Weights of a small GPT-style language model, trained from scratch on English Wikipedia: 7 heads of 64.
Each number is 128 + 24 x the weight over its row's rms, rounded and kept within 0 to 255. Layers, rows and columns count from 0. Numbers have three digits each. The size before them is the row's rms in percent of the matrix's.

# layer 2 MLP up, 2240x448, rms 0.0107, rows 2021-2049, columns 336-447
102:138097103098135133144158180167113121141105154137073118109141122110136106152130138092138114146167115123093121112112152105146101146109099141210129106117119144123082088146118123158168102124176109136116138127144168181120164189115156111119121076135127141104127175122112116126109140088150150132107130121084147127141168145130135138122152096131
131:131098099140156167138122149087138143177114152125116097156098103127137089173102124174165147080112110121171159114111093129102126127133119123168141125095127129153139126112185167115119071139159143142136110118068160104162100125125118106169075131043115134100116105140118117092141128119166130085135118137115130126131103137098149122125132142147
090:111102101212136135118122172104120146079137094119126097142132161132137125085129159159146099095106083133098141133103115123143102161124124133144113138167171137113125133120130097130146100132147072128129108115107163152112140159112150109141126111128130121130109132154164118135136105122108167141101139149077133129160109175115143117141171154140
078:112117135142150163128135133183130127160144121127132123141112108159120134140088116163093116112071122105143116146134096102119104126158129130149178121141149177107113143121119130111117098148096133103117109104124135161105125144113089140172120074136134167147129126155127089123153172106142126115146131117081127146128177152111120131119131095145
085:155092137118135144134139146134100122095095145106149134094097153134079107103124131117147119085113140140117104136072123131101120145151123138151113129133165138150098148096083101157107160168093123169120100108111157087121123142093161087151132198119095113107157119162124113096131119140141107076160138105108099140139132140104198105147153142150
085:160136164146175112105128144152123148103113139135098157104156130132146121148092125153092126127121114134157113118158103115134109151142142137109113134107120116107164139124138140178112106140122117115137136167113097098146131128107118102124084123115122092159066148117117141112166139087123159126091138092119158160161128139084141131121172102191
084:104100139108107107146136097132132148135170134127145160151128133152159104132103122143121109121178157140133087131136165104179133132116129098127120129086128147147111165108150161152097101123131108085109221134085149076106132135131144149084113145105118197138135145142135095133133153195152177120134156159143123164133126038145094146099118117116
116:180094122088138138169115136144115146166151129128091119132110098133089131173091136120168122131132150070141120139131137142106147101131116129078128140116122134112119118133127107114165084149133141122142114124116145130132118121125128113173140079086131110102134124079116117138145131165124121138117155105093116136092104129164131098122137145194
112:104079127135124142155131127108109084128148122113108150126104121127103134138129102098168165084166083092084105117161133119134158139130116122149118144142128096097132151107136131142113137135107160165113114113113139122147078162158154188140153139043116157162156134135110113139130130120109145137148145135114100113114113107146124141131158169136
064:125143130083142138107143143152092115119101152174111184134133085099141128114108107146065147123092139100109121125116131151056135172088129122131143125102111115139153140107118167136106142137059138148149085143122094147125113156149123107107084137126118160123147128119102131118193139105125167134093138095121135137155141121133110120149136114116
079:113149109140111124112113108142092155098115126127119127119119096130132106098141146137097146138080129126123149127147135134081092177130113128171130123100145153143138067145129117095128131117090107095123129086112113124153129084125162110112072097123143132130149155104123109141111126138129109129120138099103120107095076121096111131164119133122
091:115134079156138145151142131127130132150174144135108132111135152140143147141095103115090074120149127140131129144117079141136137132131139126175182082135092176115139073107113150154117135120117126158101122123127114132138162146144157153134110151139111103159104160113103110104119144141108116172145135100141105162093125113115133147163073070155
096:106117155113093142138137085137125137113108116177108148098120109117146089131166105185130107146148161124100091120149119109127134144081096133107132114087129121101111117122168106146150119095160136090124155136111105123131149110127142152123139108098132184133086160106092174137145142145120120131125121116156135139131087098143116148109091110174
113:141137117116135169158118151139133101084150169126117129079130184120099158098110150137141129126120147089118106102137097083152118158131118135171165120097150131112147137116110125119128140132106096111107143113139147153161111121124101160115103152127141159165091099094116127127160156164107135140068142138085121130134119144121127170170079103131
140:131128125118132142112177138138133105136119114117096117120092146123135143142159121165125121103117134148136122128129110109122136119107156137163169118105127116172119141116111090099143133111110153103124105124121119159133175137085110118118162127159130106156094125097139131135099136135101105162137120112132100127132149149102124177101132110150
096:154093090103125094130164141147098172126099153140105118119152111119149128156118099129109127148041161145100101141138144147107140139116157152123141141112091116163107142107137135125137130143145128106123160119125212100161118145160159104107126131112138098114090148121137086135187133132137163104107116125120089076126163095165132102132159138162
071:075131138179147049150117120145156127113105154118159123111144146137161157119118113159159151159161161116110134137128126117117121124150110139100113125117160107114102164143164114167144086122186105125118198082159149135137152134120164153104134147113106163147122148112147167134115129092147141124121113145122113151144114160105106205140122155105
087:148114126122129120138136133157108161099143142136127105124098122128135163153083144089102103142113151143176140143107124121113140128122128157155100128116134134129127120117083147147108124119108108151129083133108172102131135143155122129143121166132115060135111136088112125157161127137121136117146124140131095090114142144099107088124135130172
103:125135113147124138120095127102110135123173103144116121132152136129142138128099179146125053109091163118121131140160081095089124132119111130104142125100143131109109175143128134129092140121142119112127071112124080128134125125177121168100143131104162174134093155102109082122169132158125090161157125137115138107184134135104115154128134142154
090:124147121123133131081110183117130143122132133119138124140101152132142186126130128135154128087138131102141122105141132111118135097124130122151133115091145134135121171127120142089154157101131105158137134144142167124137116106122157157142130124197100117127175113125142119168128131121106108137121136121136113094137116088180116110149092131164
072:117105147130136095148144133136130120171125096118145110143109141122148143080137131142212139117156134136137081135141114108145117129145108140120101111119163151118091126111122066131100114138193112170138142093119155093110106115088140150125105171150107136133106139103112116144115111158153139147125125122145097127105125148148131148130046139122
111:117155119149107127150132150122143078114144124136117140099127123141094151126116139134182112169126112109137142147102127120097124159122164141122119123129124145142132179124169108175155161137092125114122111092167115135123129166167143151132141133112082104109163130117117115087122152132078095134090119105074108124165129117137148134173152187140
147:124100085110149113141134128121151154130105131128129160084125157110098160113126123181124141098094164134100157101142186137121130120115147128150115115078143129182133095144120145135131119096106129116117137136084173118117105135120142105108133134158151086076111158137128159099100134114127134114109141120090137116122132099118123117108125128149
105:158153132133141147134121131117098129124103128173117116101130136138120141116165144117148093135184131124133136114163117140105133100122149147093156125137094162134104078122181227127148149108139092098118127124179108125111162130127106094119141118141148137110112120100099113180192118130113141093111108135139133110127166159097134114154122111115
078:091120124164121110132161114142129190129132119126123150116138137163168073127125208108108099106140089108149119117125109138123091126138121139110143122120150119135119141125131152130138101130180119085122114114108115073139138176186106095174132073140107133124074162133149124130176108122156149144122130124139135123173119099138126127091096137144
087:149089116113122098130097127132159147075113108123140114116141095149143123112127116177170090110098141089108108119103109136091123133128109130125128130144159139172141120157187130168115082125113122088134155116129145120120155121149162133127176119126103132080110136120154070132173143125137141130111125133114162146114103139131170129103149140130
086:158134130111116104112149168125107119137089133127112106104153110117115137128119101148190150103147149109147121111117153163128128133136126148123149092098081145137129109132136077143105105126120170165132132121135142153122159130142087163146178030060120123131130130109131132128093117157069127157130108115141111126109124112128143123101161102127
096:184105135117108160144097138106097146168102169162139121162148121144108133105101139140169138129105136131127090153129137135155132101120142131118074121092117112112124167087162128141123116130141176080128146151089115134131151124121218114113046083090104062126110152140107158101150165094141176143121162111157100129144111119142161090118153095172
096:163152104081127134097114160136153137181138162129124097139126112119096152226121111093146144134093116083136148108131106124104147088128110115127149166075120104164115149156146129118114087149146145177102113111113153101138137129118152124139053162124142170106117119133099078136144103144141102133109108112102117117133144158143125148140134163103
# layer 2 MLP down (transposed), 2240x448, rms 0.00724, rows 2021-2049, columns 336-447
106:132151111161138126111118090117137120121124107122192135138115150103112127062109100132087122104127129137118128131140102133106141095151144123081123150119136131139134186095151123147081148065103140135100155128106131113120064095130103135151117137152182082120130088146136169134132074154159117121127113112121130113136119143145132104149094125160
131:101128146090145143133141133116150182076119086101139125131147098128150181157118119115135132143091129202115097117129150132133123129122103144075121133150108173154094093138115094113072148117168174104145121130157123117106123155099122099150178117150109099103117161086124160115095095096126160111123162103138111111132134105116102165172113115114
088:089144092035093154117133090091137135156115157164098163127115110098110179150161104138104147120144128118115120129147099126118167088115126107134116123108099103125127135164142136147084100112098140123130141139128093111157113087150119158130103158136130139108106116107114187128174131129133101119148152135141107117086172118166104109182121104154
074:145159095106118132157103098121119159108079129147150124129111130168133123158160150133144134125165119095086152131123150136139125120121148136133107156087134093144153104168123087159105153067154107108132156168135118098155108116137149138120135182143100104112118126120125137112090031150145102150097132146165129073131104099133163127137130121142
078:138141121129100130097159159138156151104134148149086098169129104122128178155124144135131144151157131093143166128138142173133105142099149117108174137105105107110113120141173122115155135100144120126143125164096131152132150130162107143117087126140133122152092160078161127162130120105115141142115116174128121102121133152133081132149128092141
088:099132129136097132135122114110100084135141127123099108171102134149108170138138107155122158151147127099106099141113111130147125129133120146105123137145138102125081118157115135080118182111135144162109087075133160113099167112167119168128163101111098182106171117164135104137108144148122111139152142161129083079108134115152086132127108116085
083:118177127132127117144175165141131112116121104122129118135128110145089110135130169142135111122107147132144169155126105104089118115148134138105121159137129121141129114091140096130125114137143142151127068143162134123150160139116116085153171113141093108120140154131132127141098111114108108156140110113094095136149107196121188119124116132135
103:109116177131130119148149155150149155131129123127141169143144105123156144127109121157142131131080093178142147112076131116123144149133139131115121142130149153160121137116161134124128148146131097139138192120132089168097129144105145114125121111126127125165138143137147076119166113141132167107116109165151160102135158145137086140087142115159
117:116164143139105127086122090115130156167124100103112103137140151153097117145110113133077173161113112147116101164116126131104105133116146128090137107116116118078093091107139144094106113119152144146080153106129152140157144123153110107126140095166096135132141131112169141111154115141107126129132097176100141151134123170141102116096166093065
048:090078132122085107139126157133160139120122138133109117137128148112153138119118169114154113126162125154122144124138109119166186137134122125109092132117140117124082123175134122107162112105141148121102191099131150118125154104133146096135144110151122107146127071124121160113093090130108095132194124151143137112117122115116121146098111099127
077:178124142072147151159110159113154107142142137126125143157131143115123162133117148137165150105157123121108122140110096145166199115139121115144159133161115129125097156153124135136138126163111142134119133177155134152130122119140115128172163126124115122140115076119112162149152088119139114103122127154123122130119166128145135139112134151132
104:148107097131128145114114131117118146130187090055119125106180131052100127121171086107135124138095139115129107152128144085123085144146118092120136170095112098093142106131128138102159111102183157083134161091109154124116135134146134116146114142150101115102153125145145134114109188157180127143109156172131151134110147116157131115146123100120
098:129101118142105118149126145124114129162131109069148096123134135122143150116145114048132145084096126127158146127089115115095155093165116129128123145157135125152115130131062154162091129170102102165115091103152144164146067108110121097152117171130121130126120121144157075131136138129139123130135139101109122151131154179137129118129124167101
109:133137128101105105153098135133134121123128154155116137156125092126126103152100132112091127158074143168108132111101116196096140083116113165116171139101091124157117150099178160079144148171147169181135180165094197114145097105138133145127121152133145143144174126173135134115096116140104150127143106111143156114135120102160134142168129142140
145:123150149157136136139112161100117136069092119168167131167192118123111143081082103092111086130152157135125104135098140118145103127114154134119055142111148126130152160161120151105120132151146124106124116135126126095137108105178143128138124136130108134087143122165133127118144098177171144128101104134131131141107109133160117096177064132117
107:125100127150122142112133074140139113132142114111129145140103122122118146082133121074116130077179109127138140114111113123113149165142099136141140119110186148110111087117167151147112122118090156132111109141125102109119149119068095155130108130145157121142170140182104151113092115115130126119169122114127163146149139161089137137127113140155
068:155128130134119189106115097142119080148136134147112106106139115104094109132149150137121112092120124114156136129146112149153134120110137126150144146152080141149113122105105155119076178149096135165173080172085103130137118122130109139145110115117143114095130151085094091131114134118157117134137193155150141088119165112142150079147137087151
094:115134140123094165115132133109141078111149115157117132130162095131127114119157118160162137128152142158076110096134154103135145114140125129126172148157121134154103100146164117131146108133135148107132140122122110126141134118098072087139151130135155150122112138160134125123146093136153114116139115146093138170144125112129148123165139118114
112:128114102103144123129126123130156120123112125130135100115108148139144124128092109153096087146150136120159120138107175139172129123129126125138149126146069149161178113124073096099165099146166133146135135122130103102126112129095098071142135103152105111141142090127144166128098161122160129126143136153124135141065167125087117139213131111089
105:131121135153121133124135129106143109119153131144104138114122143104149076094147148133107124148089116174128100112100150141183180164122141129101121115177123147145125083129128139140132115128109079123133123104113104096174156131172127099120149134104146121126135182106134125124115173128143154114139133131122135145137128088089103077142186130149
054:127179136125142141131121150112149141064112126153083117135167115121096119117110145104090101149144149159126137120132125162127129119115146129167154168172132091125177088149141188090127143117115106118152113175119148158156148124143137106089138091087153133151142150109123117113117140115080086103107127152107136150174133122080120105213132110142
116:105110133075086119161153117161117132153137114122098118145131128113129119134152120118088148125144129115107112109144154139180140098133117123138135120113061097108106089150117137055145074166134107166094107132133131151119099084094130118108119105112101115118132120115128158101133199140095162132135124132127139099133126143111112137182193096146
107:125172105135121140085123155104137092111125142101148114116125118093089112104127116105178101125114109121137100121112135081141122141156122123085128120159137152101123064111115152152114120102157150150132135113113134128123127135164102149131138169116106140117123109096130112143114167145099141110140143111126121144133125117150161100214125126104
101:106083101146136116097135088133093116134136128121158122109165152109107096105114113099116143151126138153076138122125129144114118123141117137100120131132156127088128125100094075187113122132092133165135088130065147090124113109130153147129121126137139119143167122192116125131147153127095158135164159114117099125144149133131141112157133142113
076:137091150084106173145106129095133094126119092098152106140136145100107134113086084152184142180099154141142141145169131141120118100118111128136122119162109105154132087158130112119087138107126124158119126099122131130129138079026119141108117119104093130075155109101107128125088105101146116096121092151142094119101124122124131173180179111126
093:111130118144114180104109096123154104145120154109137121154115121100111121112134168118062103128143108146163138118183116119148128108117149126139105149129126117129092149128114108101086134103137137147125112139096139122100115084144126104125096143135168119156154125114079146128087103142133158110184173112171102112151128146130114123145195104143
093:098103133120093140135137096146119105116149116100127133107096121142155148146073136112083086150124148105110137124110099133129078097142160125110101142156132145149129136130101159138129131090107096097139115111136120142092143152121153114102071138176177105140101116120135092136088138108126105141160100152117142135157121154127139113164113147133
087:119163106156123111152171140148155127078111112082119099120107111163115130168104099139129108116123117138127109128112120142127135117144132145132175121155134168135139078115148140126117134111140111123146127096148122135126129155132132134142170153149122132170112132154145112150138146166127112147115095139114159161108124096098100127164098131134
110:111113152161143133128149108097118123069143111178151156093112150125107121112134105132135125146122136156152107113158167139127149141138142119096122121151129156095129120094105159127130182139121119083146128140124112141123126192125131131136169097144111081122162141118154150103113181120127151104118166152132140051091124101081141095124110111166